python train.py --n_layer=16 --d_model=128 --n_head=4 --n_kv_head=1 --head_dim=32 --d_mlp=512 --vocab_size=1208 --activation="swiglu" --norm="rmsnorm" --norm_place="pre" --norm_eps=1e-05 --positions="rope" --rope_base=10000.0 --rope_fraction=1.0 --qk_norm=false --attn_scale=0.177 --bias="none" --tie_embeddings=false --parallel_block=false --extras=["capped logits"] --init="normal" --init_std_qkv=0.0345 --init_std_o=0.0 --init_std_up=0.0345 --init_std_down=0.0 --optimizer="soap_variant" --lr=0.00842 --beta1=0.95 --beta2=0.99 --weight_decay=0.053 --lr_head=0.0103 --grad_clip=2.0 --warmup_steps=200 --schedule="wsd" --decay_fraction=1.0 --decay_shape="square" --final_lr_fraction=0.02 --batch_tokens=65536 --seq_len=512 --doc_mask=false --train_tokens=300300000 --steps=4583 --dataset="wikipedia_en"
Each number is 500 + 25 x the weight over its row's rms, rounded and kept within 0 to 999. Layers, rows and columns count from 0. Numbers have three digits each. The size before them is the row's rms in percent of the matrix's.

# layer 11 MLP up, 512x128, rms 0.255, rows 492-511, columns 0-127
101:526508512468478523521528474519477538524512476495523521508493519492518509497532527502466500496478534504520451522492505530480529546477462538529489505476496485466522495524435487474468485537523457501510521528498471531531505518520445542492513496490505469511470493470462461471486515522541485510500515463506471501492535484467456477525522516511513529517424508489538490505527499509526475497493
112:465539516539520470468485461469483495483539544518493506512482463502498493518501515525488485464498515519511462515481514523526509512538471482491483511478494498520510460471502502479469519509493484510468548560490498503524507476508510514517482492509485540513555511554469514477507502502561522486524521507512529446457504487560495520496515506484453529495479505475459481509515508501496468530433
093:485496502475479502487465509486506539542515514471481525481489463516508517435533475496511523465513535475524520490494526439546465556467547479512466494497477489526486496469514493470510504482513523541480528523488483473522505462502472528478493446504501496495519528531508538483498489512511516490497476491499494513508451544508499487523529523491542460505527560504497444509488487486460496496521
086:467480506505542509494519483492484455459499547518516486502550497478485511553458497478483469482479475501520531445511515499465481471485472491527524448446540488505493504518502541492462564517503514497507514476504482494474501492536478516498480481483493500500497493566538506468559501485505560464509508532506522478455491487496495488489502497534463509487474478491484486481518509528517471503490
100:511463514465470551493481481506466478452542494488533567487476477513474501505529520455498515483468507502474497504545465486538456526511488504474526455491491489496516488479513510514526492499529540495506498520554524523513469496485491500498455506486484497489464545523524558500479469480494482505499532509514475528506538524541506506528516510528486513533488489473527534461504484469452491475478
109:495523504458431502512460503508494517472532519534490495527499496520476521510513499453522479519581549513559496516471525501516495485532491488527511465533479528533529538524506495506535530488511476465507529501493506460483469526480482528472496513504507515510454490507531554506538564470515495505499485529488509510507473499482525458507516492482483466486498529466490541487494516496483474499506
099:515502455513536478501501520492517473441516525511493515552499477534504507513550512490463498498491494530474505506482537508497477453475501495471479504522477516467516488526536479525509532491474514482485447569512484499488504487451504508519517473515466532475516512503494503499489453508506495521488501486507513538547489479498481508513502523545505481518543524535490463450541547507521469449539
099:527528540488489480470476484515493492477508488531507502532510489530446455550477518480549527512479520495536519521475526509484502541492517487479495481525460530531527463504528513500512490496475511519503468532531502519499548486506497500455490518463492523478489551496547512512516488525496499475465504440499553483538479493441498481562460517486502497517492478487480484522506537510511490494527
087:493497524523481488475525500488463466512462495521479514509512456543478498520511530476488488509506480493508490464460509447464480473484489475434477503505490487506479490544523518517499492516514512521496534507476419476457488494515483483453508509532451486563521519499499506530469510518514494504492517509516565530465492506482525494497511467490532475490521455513460512485518537516461511479516
111:499516510523501540512489490492495498494501474520542495509486508471493455443547488521507481517466489511521467457512532563482486487487485495489468519507532519501489492477489493474529549491506505530504498471506509519449499502441512515507473460486545525542472490499442483535465552498489517489472463492505505479536515501525462492470527513491471534520495469510455505479491479538454518468509
106:499507551480504460464528487520521484553478498488470520491486502481541531516530506520469496503507505535494498500506489504504483485546532524502486469493489498542454504487476499479477485515474482468508489518517445499521502470512509481482525433508452505507495522528489515521476493521548447492547466479479475472524510514552459485507480525493500541492485516515467454542505518476479490545470
100:496507480466488555524518475480467515532508468472544512485452522573568525524510504505540502477469516524478508488515526469490494500483486482485531467469498524552505498520491497516505471479532528509486516503444487523491497489509493488494508478520483485511516512477497527508513485478521480469529524523444513508519517518504449470463522458525491532491510480482516518531526477450491470525533
101:528433512474446463515478510566492515515513506568504471511488523531509523504486531531507474517475470513494497518500464508508460453505495479515506481485465490485517485497511525509492530495537485502495481464484489514491456464497545540443477511506480521474534510485525502505503488510530534518485504530533470485506471492464502539504496493500496518487524481500488481471492488518442475432490
097:468538518465521504449515512472538539536523476509482464428519465491481515475484525495525477506486491438476538501485483495523497511504484512519555533502507533525459501486527469467481477518460526504508485511485479494508508522507515529492504483511475488514512474500471475468516543526474499478472521502523522462496503510477455504547505532499474463495489492472492519492475444540496535477481
098:511546524473513491442503470518498481495512506533499498485507464495498484492534542497517491517510544480532441503496497489483484476496437493515463537528503516495519530481402519508525529510453485467483484470531474481510493527517520511527499491474492487528519468483468476508457495499520488472485491504516498473530496487503484505494515511462564461470521465494514539503518516496495494458518
098:542506510524522543528542523517518541528497476472466506506512514473518539548521471522503534481518474474464485512484487515513463487519453511507475530503515497498479458480502477441506491474499530508494520541468515512535504480504499516531491525487480507440485508507507501566518511496519477504513517494486471557501513500481483507520487469487538569555486516498477472503461484488483527527514
099:531501515463516494459468525508539498461513488473468486479525512503494532446487492490514561516469498509505468535462491494492501474463505499477504530508490449522539468483465502539542501475502552480449484498530498502509450523506505513477517486510549482476508548487503511519503536493495488487526515523476480483473512482510480496543494523464505468495557495480527512518525528533488524505549
108:511467529511488471561455510476486479491500509481474485549519558527510489504479470511497499474534490508534478536514509529559503565515477512512519476503476524485482501491542502515538497503527462512464516494526506503444500454497483503474488496469505500511498496544520558511547482486524560467513524522505478491484513504492493522477516477491459516514495510491487491517539502496507563493514
100:490533497506493483529505543507484484498514508479517515452503582509514465471500516536460480518513494497514498502487470462509481476476491441553492509492506511521470490494446499459530456470501518450458474537513523514516506502523467475483476483533500476507536459523471483510492530486500485497515515477508462479500530472506500514505516440547506516481526471516492477477477462466513483480490
106:479495551506498494533503517522508506480505484539490495560521473495519483499502532503473523542548472506500531513495482507533472483493544468508474561527472497534493528466456470538480521500558477526510535471493505484536508542504485515524510529516483498554479482472505487478501487527504480432466514519485529480513502521494517491495543519489493465542530481520501517528477481510494534520515